{
  "n_layer": 12,
  "d_model": 320,
  "n_head": 5,
  "n_kv_head": 1,
  "head_dim": 64,
  "d_mlp": 832,
  "vocab_size": 16384,
  "activation": "swiglu",
  "norm": "rmsnorm",
  "norm_place": "pre",
  "norm_eps": 1e-05,
  "positions": "rope",
  "rope_base": 1000000.0,
  "rope_fraction": 1.0,
  "qk_norm": false,
  "attn_scale": 0.125,
  "bias": "none",
  "tie_embeddings": false,
  "parallel_block": false,
  "init": "uniform",
  "init_std_qkv": 0.0309,
  "init_std_o": 0.0,
  "init_std_up": 0.0309,
  "init_std_down": 0.0,
  "optimizer": "muon_variant",
  "lr": 0.0101,
  "beta1": 0.95,
  "weight_decay": 0.033,
  "lr_head": 0.009,
  "grad_clip": 2.0,
  "warmup_steps": 200,
  "schedule": "wsd",
  "decay_fraction": 0.741,
  "decay_shape": "linear",
  "final_lr_fraction": 0.02,
  "batch_tokens": 65536,
  "seq_len": 512,
  "doc_mask": false,
  "train_tokens": 277400000,
  "steps": 4233,
  "dataset": "wikipedia_en"
}
Each number is 128 + 32 x the weight over the matrix's rms, rounded and kept within 0 to 255. Layers, rows and columns count from 0. Numbers have three digits each.

# layer 2 MLP gate, 832x320, rms 0.0999, rows 239-310, columns 192-255
150149152117112150142135122129095122090119118150142070165125180126142117153132152144162114151083168178154122162166134153066124122109098103159117160122167106182116152117109112144142138076170096
097130137117128130168110106097095141152152103126133146140129156121140133139148148135101146141118140145129114168114170150118151144155127111135150167162187126125102168147158141114173135114173133
163137112086113115150141121132137107113118089145139122156182086173114088114065167097085102183114112110112097142097141130168136126140115132129097148130149167136132160142119102136111107136171065
148160157108093117155057147154067136134101159097147151053097088070052131164149126181090151100113127110086035151089180129085127141111200179087050095175168122080050120163156117127132132106215162
090141143128094089107100156111095141198136100098130091135170168115165153141166123056080145115080083165146095094098121131090121154104090113141136077181154118003159208124114153158113072128110079
173122110158174112084117109185132097167148073122096171133185087094109121131115122111096076146092133092114192104123142109074117101155200136204169099111181098151119090110116140132156049185130122
112120177132127132144202115099100115091106105153162164182148086116129150126169140127129084032119131152130146146157057191169099125124127156159128139103049121129094148122154080111130138130098100
123124140116202137094129135142102116166138084104129140147121130167167129129072129179127121112128166101050118161144127162132131152175099113142201096108065120140108156090116164099118104129121153
119160163072173148178156162134117077161118130125102165128063136118144113155069128125109101131150131128091089140163116113075098177147116111165190112149125062106115126064183085136172149126131116
167066142110091135092128134156232141069144142157077144079159175126104055179072112129171103092104130106097148126102102153125098152145131127177177138154101147123161148110103161094079112156088161
123104145125151107127145134122161118123086139130111141060181122055145095109207117104103146133125145142146145100111151149213145103130109121131164152126152063154166107088131124192155149134103185
118153080119106106071149140187097067106095188200192154141071065167092157112110157114149108136140171094147085162078157140218117125104184129098144055113108072169102112102085155124140119088127110
122101086131102145094104126172116083141129118114192168145100137169138162105098133092114141237120104126165133142124131115179108116092136159155091138196148063140105110146131099096116103154136134
157149055136119137126140137151149154107151102120144172111176188196123161130111147097198136094176200180197147157092205114152095123083099158123090113149114142105069164071112084166072167154118161
134126116183172114121122110114134104169151114122154104146156134136171116098157119130093093105140112118160092174059091143137132165169158134117081092092098103103162084130099133112136145115107175
211126127072109140102040174143102168093181143157094129102122213149088139124103100120093167125141141144112152163106074111057185126106102128117104052124023138140152068124107117149137184142104129
073134161106135115098146175108061114084056044168107150122139185098098162200124131119117052172226043060154130149157140140174134045182148107171104081144105164152131163090159169104088129151167112
154096200122137124099142136102152103133093125139133131110176197117114084081114211086116228097126154058200140162088163089203116154142137134147125151127118142148116117137135217097135107118162148
164131149071161069134173107161144101132118126100132129132071126150053094144128093133127129154147166116110106135169145135148109057138090170109084112152096162082111124121145127125155157150139179
114085089093176145110156175163140074078130203126081113134125146066197120126067078115129131134124114067107094110115099133158121157102168075167122136151116108132150143132147140140092173106140133
143035163205101086126134093161148141120127151101123121096183157129114095165097155149106111110148149124127164162099155151147095165144134162249236141118159062117093155110137141136158177122189077
096163191147059138207128062106188089113081153118119156145109176193059133168101181135167121134142051114084151089115116192035138181155138150042067065166087167085110160125132128140158122180159193
143135144115130101099089069141121140095175118080135138162189154219124163142092185145126105135150155141160095138116122116127095155156170109127096097119102038146201129101159141093098090093120102
181101101129187156079182093116151160107134177100165134138168184176117098137102120162128113206146075139096112103117116151141149103095124130097122122113112086164122149149126129121131167114082186
125072099100130103164101087166181125097130088117108153183085189171164166097164128134125144157112131143068133142121087160068132121113166119173117064091127107192101128123126140115056111164076138
173071106136133113112198096170156106143126146135085110128091145108060131159114129163134123090194132133119094122129123099137114103114155103204133160116103117156097096165103104107116140121114125
156124131131124147114115107075103126106098129147104121129091122171088091142147127108146164142154152082181139121148090199140061097152109129147096149074148107171162123151143115136137129088122168
099098175098184108145152114120154101123114125169110179179120182151122184153130095128163164144118157159118141147146122130094124143102177161101097162124157151209143126140141120077145132123149104
147110177171038112182121119123088049125162164106158132124069132108082119125183091174144109126117096096137146085105129106049152112139107119095123144164203138165135116101145171125175066137154178
101143090130128089115138089093120133139116154163116117152133161067150145148157125128158183147137092142162107146139120139206097187166115105173147178079098090178146146138176151111097136121098137
139058105095105142118073152129140097091142098126138144095156138117174169127164115125124187174103158168174130149211144131136150175093182130157104138136121119104145121117193070126128170145140152
117096139198153196109154163140197145183118131103171187146180130175153150085130182120135042088129141120198077116157119197126152157165110187224169142074238119181172156152082154106099062117134139
111089130169138139095177111128091048154130105132102086152086101156125125099125092165101100157160124120126075159137091174145163144112146065140126136171179171112152149130103166130138105124145099
136129128206100148111151157129120068053149116104129139110186119157117099127150142128126147126172161143182126182110070134219086123113108151133131186023159060154128135135161088086086097085134092
104170173144121203091114140125136147098090123081154149100139117164191138140134139132140131160139122156141124178104142109117093087142185179196090109131085162164124092104082149137133138122150204
108146138119129149141117102149119129184152149180048114164148090095076091135068159133107185111108118126132145179173131139157116163105115139128096111111092141146147100117150176103099145151103154
110128186154135134189085167163080130124101102118125117173120079128097145170159136180096216070192145133133154130129090115158126187075140113146105140126101118119124134106134127108127132074100094
161092111126118130120137089091189104154102201145119104133155200115138094127080146092118066060146137057112167136158102167113102118100129098144097160130048143108153097240141093080138100155124103
069180096139146187109160109166101131132081160231094134083128128153143149152081116123163119130174128082158101171137065152108115120114095104153165199130096166134099085169132152089156211146138175
109108093147119145148122128132101112154158139092147105116171145119127148125098164120136085158100193117150111092159157104156154215172103115081113120093124152162082146078122127149059166172123099
119181124076109132141123065116126123155121124141160066129076124135098136152119148112154063030108118147156103148142107162160097155201144119116127094064126116162110069123068105116152090175163094
114147177068138140186106124159112147134120202156140086156056190123080178168124101101093151111143086123162119146091128103059145093101232143135135103136138113130094054160109179138151082180115090
141106116130167171103121160123094058141139123133115160064161111126186149142126168129113132132086093156130158156096146082126127125088110150110087156089157096193133134138137115136099130100146122
096117094111138121124134115097119161113118111131157131174150101146114135188085131113107149125094126118149133106113131090154141120127149132151136109100130123088106127114141147149180100074161108
091162147159168121138128112142126105106123116078117078110157190123055113117116075142142154152161172146158155167178170212160121089137122149076114169143116132141180117161174133095043131105113127
199107166104078141076134157115098044088162186188116127098067119110152122106149142108107137102152220086160060126095144194164065184180070110110094145143151132161169073107129054147135141084067116
103150098125081128098147119136085108093146107147136138166155176126124109110095095068087099117092139125095109105132134160106153136115171122148115105103112102154160151104096094087111117104143095
146121157102126154154151094133078088033102118170140130135095186103108113070164093071172104083118123069132117141111113141125103092167120144152141088164125137145132090137147113128102178109173079
131121119133171180118131135099122154104170162159174149086135122124207143083126110101116130113133170185165136090134066136112172143115112096169101135085095174111141181144154159182116147125166167
170156036145168113097136189094167197141089084111189110144156124151143151087143142148137110136153166148123124160157123140140162159163110156127137126124095107144072093128122098098193155106085135
151123101122128114126172120097169116113207148083112110117144167070092104058113202093135164118129119127125094081149111120109103094142114144101142137100150117116218129171119089119081105134089178
049116145148129110167090103119048101155115115133148147168067161182110104138127175142123167123099139167116156150149116096148146157097125076141144114116125181145110106086136187057105096145134137
130142098169081122151113118149055106120110149077087145065092134098121154149160095154122167092135146190167133126147074134162119158099122118123141129063114173094151137143077113137147169143128161
050146142108189137101081128141114155128154148165078117145085143129158144162110133087090120162143151132090148106132126105132134208113119174084087118150121142145141134130117128116057162135120074
107102127099102117123088107109125119116101183073162126068149113105107086145157163130115178116095109130192140094184146120124144151121178133103087196111172170160088157168188120154076120121089134
123155112151120127162152129107129146149118133115168151135157130141123113170135118125147148144125129092104077149153082156166143143118207130115133133081154095141078161108152091128149102159122066
116136161055126179134177122101071125105179169118111131140126090168128166117129125136148131102085139153149110155157118124079122095159198140171112126183186182100143141151155121128164140126093150
109113125118073095139120120144101149131131128141129114129106102101172089182139115175162069161090133109081203167096132154197045129133122130109072172131100135133163134150098143145069108112082159
136135139144110108120062095098137094115107179061133083167150149144189165145096206107098122186148177132156141195052107117127107116144107121101109154143089081173135096147110118114131161170090117
143129160111163156174145129126127112094098127109119146075107166126047143156140104080114132169130147092133098124103127123118118116132146156169139140135192112118111116112138110110149111118144133
150098164148144086170140138119095149137056096201159091086128152103158128210111128102126095106124122105125133089144108150136125154157129148121186143167112208154160166140060122147193116125105158
144165185119126114148134171071149094110105117139056091148135095136088122132170130122159092140157190157106154180135152143137112120128162120086117078173156100132134154120199144121144102108090073
132188147125124085138086130103107148115154076097121155094132147093136164120125137147153097112203118042202121146112158155094145119122121133106069137118161141103152155125073121121046169156141161
109086187109153087063118156170131095125136097083118148157125128126139146101064150117121123126160135157099171088193101194148130158111059144135113112198148058168223132117135159149071155108112121
145121166140104124124150163131127095253143111236059173108149069116107181138116210105121080167158116116136128107106159137165145142083123107121193135107140181185144076126163189089154105104130086
118142152138095125111065104123128123156106133076118135096133153134136198123075180107122163147166135087143106141098147118117098145091132150106120182142145123108145145113092122082109170116127100
125118115133111141154152104076141154184140149163154131158113189132121153099122131183119114110098134135146096107136132089128158130135155115138137073131108142139118175165103101084170196152135102
183124096148074157081116082115131125065087076133156165134126136147112137098145124105078118189152162129123140143065076157146061141136126105120180120083104225153158095100143109093096206118137101
062090153143145135208126222136111151149134111144116144103132127127139171162096091127148185024117062183119096070101062186097190153095142100134134075143097126143078195133102170097133123095199147
107152148098124167065103125138183158077128162120118145199186101164117111137176149090140082102180076114126088168132055087094107192059157112173137165100088169148182156151121152123173143135083090
134105098184134163135147169127129133097134107148150165128110145168138120149135110118142089149077131133078127118144160114147101106144158118193075076172110124152072113037113079084137131128113054
208113148122174165124117144119112125137136134128162183125087173135092185210119117103121078171125170099156102138079079097131102103161075089169121073066150139148132121088139184093113142178106156
# layer 2 MLP up, 832x320, rms 0.0998, rows 239-309, columns 192-255
175126185114174156163134132124059149101118104134140105177084147099144053138170182126132133126078161158122129166170127107139137104084137140168109191137175141134086097111103096152172143061157123
155155145124170097156132116085140093151164129159143134143149139122108138053071130164140158118100122048127103141096133100101098166136100151072136088118101111167141149118135169160135136136112126
151179143130096085145206167160100126112123116073148168052190157086112169147110188128142165167110163093180109156114119143178132169139136115126154173208106154103137116176133077160121094095183140
141061119107072122154192080190057135071103168113129105101189167090119161073144136114125105163134164081203143141157141147149095173111056114152121160094086215076157124171147110209081189148119106
074176119160142057092110187141157147165126108116124088210179164188129147163139144089103104107120147147123083093102098114116127124130100108152148113083169132096142143125059156143132129100131088
144217204071111123129056089076081122130118164059105066144134117095149137105100153141086135118130120140160152101165073124113147160173146129069093126160162176085100151138063089125127140124100072
078159068108164134192127128064146120152089102161105084121145123130133082148086129121091109119118106182123115113128110158124067106144116102142130134079071170160110139090111184142133202138118145
160131104121158132112159155135122114140154127140076141127100088120133171103094116147085110112102110130070152211143191154136145148178136103146150121108075114106119148101114155125123093161168165
083140118084042124135093159098141082080132106129109150076100115144089148111111102122153115114084077101123155169059154107135163167155147157151081083139093101089148164171097189127131076117089109
129156072152120129118131120090040125181092110099180120187093120130150170099223134124103118072156120158145098121161157119139126122118123170024132088140139133062124149174154088129164128092146097
106102105125119111184109139129104080131178098109201119131140112099088145162162159127148148132141157120092159150143118094178106128106119132100197152123116145106124147132132156142153165120098073
147130172127123101141157110111148172197179089041086095165148183137161111154118127110081094139117095175106165116160101138071139134136110116183141160121164161127129141153105109149160130158116105
173135149077093073109148145097102147132087125117117095120134111111102079111171118129135093089086123116153132089134124153102118149136138061126148124131108099144129128136144104107178187115098172
139083149101191146141083139129116069135091187102091106114092128155120107105160120101018087111100105092097113103138101130124178141142096109119167167131135134106132151121096118100197119108188089
127109130134184154131110109114135116146149104167160112128161084166127105060149123100125148177156140138190150205081119127162132127178155138101044090077118146119081119128098077150135134089101184
138144111132085168087153191097104155121096102124087168138152117147130172174118035161139133089126112159045092102093080140157131151064124146151150135198092145140156117118169080050172174104166149
147131134155074222145099101207175052106156172073167098176109135151156167091141111099132123115034185086140051188138132128127072193120121123069151140137155053070166100154122111092061122182102136
096169067083101146103139090082130182106104125083104177080079111137069138214110092131137107181124164172118093120179134140063150081095091142123168142106132161128105131087158138083108082170090090
124147114122093103141110143185112138094141164144164146171091117120111095169154090101139126094157157077151107121107114122129113069069142089177118114160072101152152098139121121116103151123094215
137176159146086105157109103112152177191146054133173129120140083145108136156148190151149097139137138180165118160138157114088145112164112215087159088104140166123058150091112134139133093179115143
143109132104086152094118167189123102150140095152066120079110120142144131160139123203105171162129101127149140068165138096126082109105178062077041135137140159151136137145144050128069117146117129
102095139096176088091187139115108162133106036167112067108170037096213131188084031158136134146174046105124173098150051058130140119076200073156145215105101173137191071139114095127112135092106094
172144167116134141198130213165154100201112186158152145076126108130161096129131055105092125147101106168105146098095160155101191159129099168141058124083160215060049165137098115212106156105111133
112206112124075088117097141160145129121099132127111113154086136055108108114131105131090128146131123121128135136122068152092120147152122097125113154201165121105144177190195122147068088229138091
176151150097160158100158116104086117085096187154116161149159121101130099177078159156181071131113169128199123181120101146108099116186154091112056163121134112139132126194126173097153140102154079
140079091144117114106189121115124097132167106121117142114064126129097185143110134065087087108154168100113112129151138121156114088165106140175134167101106156127041141150129140100099087127145138
146103147171091159124170159134077134123116117144113107138103074146092121188100113118149149147038097158181148032147117154086118103124153152149177120105143170168124119142123126125186096146155156
108136102146142101136154138132146155181169111139113126153100104173162090149151116136112142134040067114130156130135125175151157101100171134113160128146125110134141126137151134110160120121150110
142106127110110112149127138127175149121128137129134127065051117108122131106132101124104132063153156146192138140136128152118147042098079108198148151130077111187087152043163175153138122143131120
142115041147092107116133128128133118142115151111152130135129116094160130166150178075147122088098106147139092141153200111175090151115097104185162160081089142079139169167179142098089144195135073
071200124140125102221166120151161144175153177099119118142075118124121047133074118110131108129183095120104127074076152119152124081127081146097122095126131104111107136100079093137156121099100104
136123082183148136137105173130174118168156128128126130180122139143124103107116139073127076137103188097133096147165157188159103184094133113216202142108128188157185095137122127118102078136082147
113119156075157140061140163121131122127173121111151110110133096115135148141047122072103159136154149068144137079133115151124168172135123168138130127095161148108178153215158151165107102148139099
208146118057092176134094094126112101105140125105142118147188148120142117162173135139126156124132186166151117139128068065186117086146177125125137133138126088158063098045126133122105073115140141
130141170100126192103095132112119117132121180126106093146145146090173130118137121135109119178163129121160150119112125089095140072153132096111124095097140137153098116120106162075176102160132152
072132120143172151115116078143072136108173083128096135132102150163136065182112131108113119096145147121134150112109149101125143136104124144120124140122093161124110176086150102119124161128178124
077137136113078186157086173136057103128095096101135104106091063124090159099132126142081172085171149104121114132090117159143084193085115127140118135151083123085152093087102143075075143087138113
065160162193137127134111204168103178139173092110124139150117080110090163124198095167153134202094115182152075096115131082106162193166128128136160099095161115108065171072112183136161101125169177
135211095118161156138140113129084134117093164167107098164073092120139106138067099133149166159128128108194023172107113084123137154140146113142164180138121136118082101172189121123154140112147148
098146116171122141112100078087098143094132115119097114168102112124145104113151153128147080138170102153180077120131110111138172200115095120164140093119143161106157104099099114154115162117081117
129089119160146134149125099117166211108161130125202143125124160149118139135107098169089188157108120229103100150112131075093186120060093136105079145144167130129132109062161135150105122140118136
137084091129104139082134098066099130123117120134086176109195124186146110089147096146105170156132100175113115075158153121114105115130118170157144181122133157150112142113119142063101124137116110
120116178122145120121104134147179095113136145149142143193178109111156158135137142129170109192118129110220123156124141110115085099175119198121117095130089081134131082151076135212129124117105080
158125148106138131145165148145145127138093069133157150084141165111129154120130116117072145144098144137130130142126120137127119152153144151136148153133137174125096044105109150177124110098141079
120079092099082160094158124147115144144149100125179197164073121187136135152137100125107141163125080146137133141085107096142170160128113110157114120117153131106084183085085133120164139145131157
148134130156109116156147160127133060123161178190089139127101108141169058119145191124078137113095159052198095066170130135175114121139149080150090162130118082138164104089142125146161121128097108
108160100177123119092149094076149098117097140113176097170183135111138133127139140054081147133086122188141107111104150089128169113093182165159135126138109122126101121124134111152173110147141103
078114105166089119102135129133124099137140120208141127163142202165161121108108071115100158121120152176120158111127142028059183150123086070168164117093160134117043124126133181099166145129143127
108205159125105139155089125120151102104113097086142121151145133139118143120101124127142089180127100119112153168173137120108101120143119162118118084160132098126110092121072135103192131108176126
099141194146086102110183092159136129115127181121120141058093131075135176110066093091132202087113113059155072080085152123129117112086101076166062176192196119069093111083206163123151107132137111
148111153147147122134114072091181160106212125109222154143148131047038144109114129074139133157092135149103122114190125135110124097182113140128140132076108140179157125160154080159134083097065137
162187103124111095113124172118138197173147127112135109131133106126163100124111177141122095059153161150115116105122189149099116168150147158129099057151178147124123110113200098145128144139175154
126144110099123143172128102105158140122218172194156101133134156109136089088074124108057173155131189108128127145143101169154111066129079133105146183105125134115119115150163086106120107114133105
126106120152129199131153137147102099161157165123126132059106119130137114099101106201094113140145126086094176157127121187077136130127166085133131132089140106100089161123138086138162140071173152
119171107097053131166142177191105142166115115106038135088176086086128099197127143115127122103135108142072173080157083115136128115110175131104140118186196105161176071152099142140163149091105135
139143140106093125086131093104112135099093148115072062115122116139117148095111122143115073073120145177124126086123176092063149159129058126108144108184101119142177059110076165166084161157128156
100134104072099115121135028150121116104158154128085113124108143153142097148091114123128137116148105128165079168081127125123179112148124147092081024141137127072134112116112112109142170184171147
134136136096116100105083118146119143095176152156162150117153193119121117143091136101074155077155120156156120136138126118146094115129136130118071117094104111154105078137144176113106121120093132
155114201035109113124099157150109112065113131133122152088102188127138138092108141116135137142106193124088135126038080139109167182138125140134146114127166148096127095179166109156178104207170168
140124117122128125173149127114119132101088126126105109128099141101094152123106088126127116144155151117157103120117127177156102124113154164140142126141145137061150127160192153103145155147171100
114116132102127110125177145147131099138091133131191163123113124167138084141093167116052082177153143147153132145138123141143113109196114073126134115134126125129181139107123103154083105072132156
080146102102122124093113086130075123133102141128147131128127122126135144132133150146151118087100164120149124152116100182146112157087149103096137183119175121083131119188155155082121131139125150
108162135053119122182122119069151140136184115130132104128133124102135160073067162132195148134171102106170122119074105137169155129196118141113088142133162145157150094108091099114093119126108147
110167076163136077145074129119147141149182143141159105116144116125161137179164091129110069116141120103106100125120139061109115105081117087098152101129103149066117097107149117077196141140095131
147079079118134129129126193186133134102101119116144151157087127154133165131159175140165183136154088093144185111101110083153106134104188099102089153126160087128132171178135144159112163119154135
149155082144157134157096141116097183089128106152160151163089097177168086137111075150119162204141130151077180142108117132081160158119149117140108119128129088116152195088109182149136095195155123
069127103117136188063114091082132106142154118093207138157100190113115142146109117143085091221072142104117103075133136130140120169122118098084073156093078135099120175126147121131110091118121127
114140130121139081143150150117063141154166121116143144163141155140177164142123164116151155109124081182159186131177165144079168124175111147111100144185064089137073156171147167175197061150136132
134074069103131130108093161163120108157104212089142143082042100087099170127121069103167093153151133079102145097095198150149135104127097107117037189124149147117121100099111085133114129177127100
103096086179135136141137133138090151149076165151123170135176156149122106156082103213115149145095181185121175067085120152078137174190106091131106086228171182106038104075092130063192114164144150
143130114118136091162174076115158132183105105069081082139155127122115145092124141094134188053163079101134178112112151134117176142056097147060139156090134116118115106195194164127155093139140231
# layer 2 MLP down (transposed), 832x320, rms 0.0347, rows 239-309, columns 192-255
172090170115115114112159184117089144095164105078134082112100182111117134092144101175148107138092156129143128127132161124117141122108159111166129180120149114098108112113141089110131167093196119
156143088088204141090111123123075104127097176133122147104100150093077150145145138138142128147161134140084103180145120159149155086100150112065105120146150136111127096145102140083119112107130132
141136157084149149127088079175079178073098212060126121158104143165141079142151136127087075136130126096124120103153142091149114166083159116105143110150181232116145119173181135072118069111122169
140168126113076088124101187130105177112144104209079120123140143085091132104206177124063059109098208150143090149115109107143018103081157154096150111128140109092124134159158102113193089126079117
127141110132074125187136092099140136074134117138122074072125073171072129151096119112075105093163180135124158135127096059149154180123111157113124123111126143155144039133143134138095111122164163
084087151116068102149140114148133082138095144085154103147131083104135071137124125146138185116123129118148122163129121197090139118125101105076104158122100133122098191131142122059087185139115141
147145127136095114140139205090082135102091159134120100145098153157175146180156142121163105132167095111099118107094152087112107116108106172103132144149113112176123201154068101093134151121075143
137106167125147142066152160120117116154133139119098103156162126104125172141123156133126097150088125148145156148103121117153149068148101131122175088127162105125160158054087089125154067088104149
140137128081112120114122134085178099085173130142137109100096099093101114113160072156107163117113087077101165126071150085104146176131079127141084114079123105138155112197109196178136058135103093
116125098179087160159135094146113135131110148108177074181089089132199130137239104147074136093144096136156148099145128105130107120132149172093064057126135148110114124136171131111115073161091112
094185109111100174056153194152143103113133173148093156172125112114120174153142135120200141130137128099141107126086189134120114106139116090140126178092103092142115127112143140134113100143145120
083121184144159111147138093098134102165101148097098106121160146119142133156093137064114150121132124126083116152181162166069113157113078087132104097171214131097090102197149108104119096138137150
115148124076124117191147123142102164089100123159125118110105129138064137080106146164131071112110116151100168088120128140111105175135100110127083118167137201119103169163141093134107208111088133
083116163083137150146119123153137056159115195102113094117072103153144135160138135136100130119142084109077064079123117142102194094157105118165170198124116135117141142122133211158202127072141109
117113171118110099110070153142120126097140111118179146136105112131130086145150136143128124131133102131155093100138139135094166107066126138152085147132092096112105149142132078102152130146130091
161152212141161120162054086147170146171163189145111110149109134124099125077119135133141137151106092110154116186101149141128142173144119109111133139083125133084153144061135181129076116096141113
125103140129103099029087108097120105087135066174123138133164136131157166134187120120121191137198052003133141135127127187197134047131143102132076109124125173120148107143169146114088125153179054
107115095135136051142148099024163199111143123101132141103118100204105158099137146158085125144105117131119167142099122115135176112094082123110148099095159114136156113096168213101111102108163156
084120144137186163127136174129110180133164127151151125167116179139129100125152132122112148095178177115161103114181129166134114069177112122134130079165107145182122121140069116096136139090139128
149118124144108126159139097109132120188103091149103131099129103153117068177223098187100130123141110134160208165104167155091149117139146152131130063108161138099143113145167123102141132160149118
123142157145120062101103125146140100080108130112044090144109168040142104130064139110106164079153112100132094115135148119125153096177089119104136108075111119153129073124151110120138143119142119
123127125090135104021157107113180130120094119113133137083142100103157162138116094116129149161151083202163179119173106130117124162148135105138131204089116138056182055110107135189119110110148175
134164103089110135161068115183174108157099130177179166170084089093160100097130098129098172132143089169072135170087125113126218169078134152147051120153156153113111130108061134104138077086182166
104126119138166106134139169102164101133136147131122097192162153103169051100133068193034108147083118084144151183119074134081135180179116133138119134139175064147099163094187125167168162194092203
178147096131180104117169141081144089123066114129127142129130124083178113138066162097182176149119128184163181085113123164066120138121150089133125138117079151111099100109135165137142151161111137
153124126094106130092091128122107126140121177117123067167112179063095124153109153103120136089095165116167107148149142159112181168137085160077119159144137097147100186111166128140098071137122169
133113156119156132160108156090123104129084151123122164109149149085078133137115207136113105105161101162188119089092140100126167146130101146084140112143146109098112171130113109156106135100123129
114140106144075138131151153153153111179149076111101113138063114136166162131153136115107127128154087129149162102128158168146087067144113134073152118074158119143183153160134122118104142142131141
140077190111113108167142150147160183116120165148141130089173121117114147098149064133126139144113175149154167158118144109107157078191127081086116093099118162128068116093162141082140117167120177
160136164153103127097105162120110172130096135138136119156142092104083165167123157075121070139090061134137091139117128104152167146118054110117159104119075202118123140077130093105125154124125107
189104093138141201116178137113151121162113162164149151190161105106101130185140131111135168097165114084127169102062087180111182106193126138146147016116134138112160149131155127108166170097079053
083114151164149097066169171131204152175109154166115149105245102127112100138158093165158113118130135209115174134179111077197179088123181141114095157116144111217104205121136139050100126080127108
154143160136139160021118159206122163157180131093112131126125164181139120145094173077186191093130146067103121158093160092144036106111138134163100110068159093104102175137110113155130167092116131
137140095108112198119129080120119044104127121084150087136188162130099151191128159147132137112089136165136165178146154116150129107107160126134158119141109050117095146084151139117099114153165130
107090112141135067189124104117126113138150140071156112191118122125104057101187128133136118126125121112134127100100125182145137136132116092118162109131110106103080136124147089083113149165036073
122149144120116129150141129120151132153135133171137097156152069121173120148169143149114167132115075166139130106208100108121146132126106141156098088116081131183106104171191155091148155174101133
109101112130153156173154103214173101121103080063119145142140113117122086201226139109176132127132117140069107103144173086155121164173143116053113086104115140158127122160179115140156084177136105
105140096129139155074090136138142194157155155150101109108079108139066158127089113128092116170123081105098123137137089070092166112188129064106157075093140142142111148147120127090196159089114134
129171132153105102182186121141118062172105123109097141113082141125131133194097129174147139119173179143179086095134122153122113114158153104112168170130091152166062173172110085147106163085187137
120187148129190153123089168133142139108179094134067118127119153083148105098196085116110166161154058134151112137154094122133127117142141166153155177118135071132146115158114152081091158132053116
144135101125154128141078152145113081092090155099093133121158122087188144120136092122104158115145098102114095065106138088085138105145076108159135125141147171126165167156139141170193142129150213
123075141115116140137100126185133117014185159132116140104123177132134118157174078159167138125112078170188086087088115187116138089161115111131121123140121149128081087150136131119064145119171125
141092126088104104166107157164078137110114099151120127119140154102105200138069114144125085112192142074178163155162136163073089130152125088131164114169108107144132134168115173137191135120117181
134090143124151096141165136143134094147149091103140183078186210174079155102154151135116166127089078120116099126106086130126145141164133104107180145116165143163146078143152121170087189140116091
157075122098091183064118104180150144138171096154137135097092113177168083117146118112124140127098104131142117133097149064185105151175129095176117105024144065112111095079124129089131165155157115
159144136085119154118162189079097093121147176164151107111050078143122147114141186129070195178102153072151098119154131188146154132138063061165085119076192165091132059056150094138194119123121088
107144120152122073075086124101111119101088112061152113171175093145125137136095117116070154134110128159154093134141149108106082120135144161094099120123090103113054154152152161088126130121126135
155180140118128187096135141128140162111163109143144188209135102104146143136110064139112132128089146160114152095068118070078160095173102114061139164098115196138131121114113194113108138094148126
102105142104083144159099054108178100145135138068138143061075132146121125120140128107136127145155108171090149122128118123110184080132098114096115154148128149139103157104150145094128129174140107
150104099101192168098120172123122102138060054164131078150050069122147080153090147148134089126108169138111122131149056156148209162126180138092104051127083186126130147176176154143116154114135118
135122141173131154182122150201101095224129108133120122167121085087172146164135086103164166112166147199160146110155140118126155124092122183158097170221150142137095075060138185149186127128156103
170124105147128104128098145120099169217177137123131086115128142041131109108158182180142079106198140091160148079144156083094124108095093097135126058132124143181123141141131145173127104093161139
124131141204143189167120078150146135106152132182125164109150129109128132103066148157062119130163141191100109150126121152133134095164140124117180162105205126172158113148149082126093127143100171
142119089145132069113141109140114138106156124126148144120098174131079106111113114082122157158112115108130164122112155168101163145141156058120116144114121119098061108135174106139110051124167093
081154134108086139108136103113111141161131113101098177175173092083092149132185113102149128207072131182136167139084114158173130091195086196132101103154142112187162085166056135123160166136174189
158160138160087103080082133146108134138071120155115078130075161153102143084074135133135101085148114139117104086155191101079155140125155199149153122135113142107109072180145111108045134100144126
155154159153156104175133120133091135103091094109091114062167139178041114130134125148099127137166166082155124164119110144076146087133175099107112085171114100144195094149146129067099141088130108
151137095092135113185143065108134136061147150191169105125151149193111116150088151149107132119106084088159138144149129039112077165117106132101156131132113075105073129151098073151157089095121114
178157119125170141219128092204161153164164203125165161163059158156100125084169118095168116072156111102126164172146148107130111063102130129103116111104172140098145178160112120174176134144163148
129138114107129102121149125133151136114116102191070148150162152121089162119110151180148123137119176184143128119152146189170168133096113114122101151127127131122140128122120155133145124104133104
135093154074093132137121141133112148116142173100109147121134093147129112175082148120094071134127091108155112101118095124137146083170084166145107086159053128165095124109111136123119114150131136
135133078132147075138101142096186148145115200111114128131120141124120156186091115126138147151131153129099098123162155154123099188115073123167151151128149099146095108107137109138138169156174123
100114137188119104123128069125183060137111069200170081068125078065139114105133172115115120131194122120119161182144123160194145142100178136141146137100137145102134091164126123150153065132121105
154090103080141189107172076153183141101138146160177108133102111077106165146125043145130127145115140159071087150101120109088115108111066130104104165159133081130091114104057159130185168130131108
150132157135138149121175116178153137100187109187108123122126087113144164098126162124074045167103058139128091114147172125129089163178113155098154181098119146159125085169082120099110121119114108
111131142106168155103128122101136170104108134167125163179097106130135089125179046164131140108083103150097236170162092153108131110105158113129095146130145114148103159177131168168119122151106136
101117118145118136087083102134130139148159105119101110130142111103111148101161107140198137211089157165157143106130141120127152108075103158099142150099179094068125152077196124097068094142094096
168121120117181082131129126133149103088152144168082120153117129185171132160116104117169107139141090153085122094135164169122188189201084134203089106126117111156075121178132166086168141170083155
121123125099129134002100133093135124177097095144092163112100184086077104134136103175237101146118142151066151120113167145091165140158087105088097175135108125130131037044128143154122215153140120
102183150082168116135096200155156143162171146160081058106106107181162107081123121183068140116141169186125103152189179139157159160134167135115057081109140084169091182139187136112095117125120064
116106082136165152149152121130119085139054209164134166129101089110119120111115106135140113082124077179168114103089140112109128132082102159091223109097101151122165145195134161089149106167203205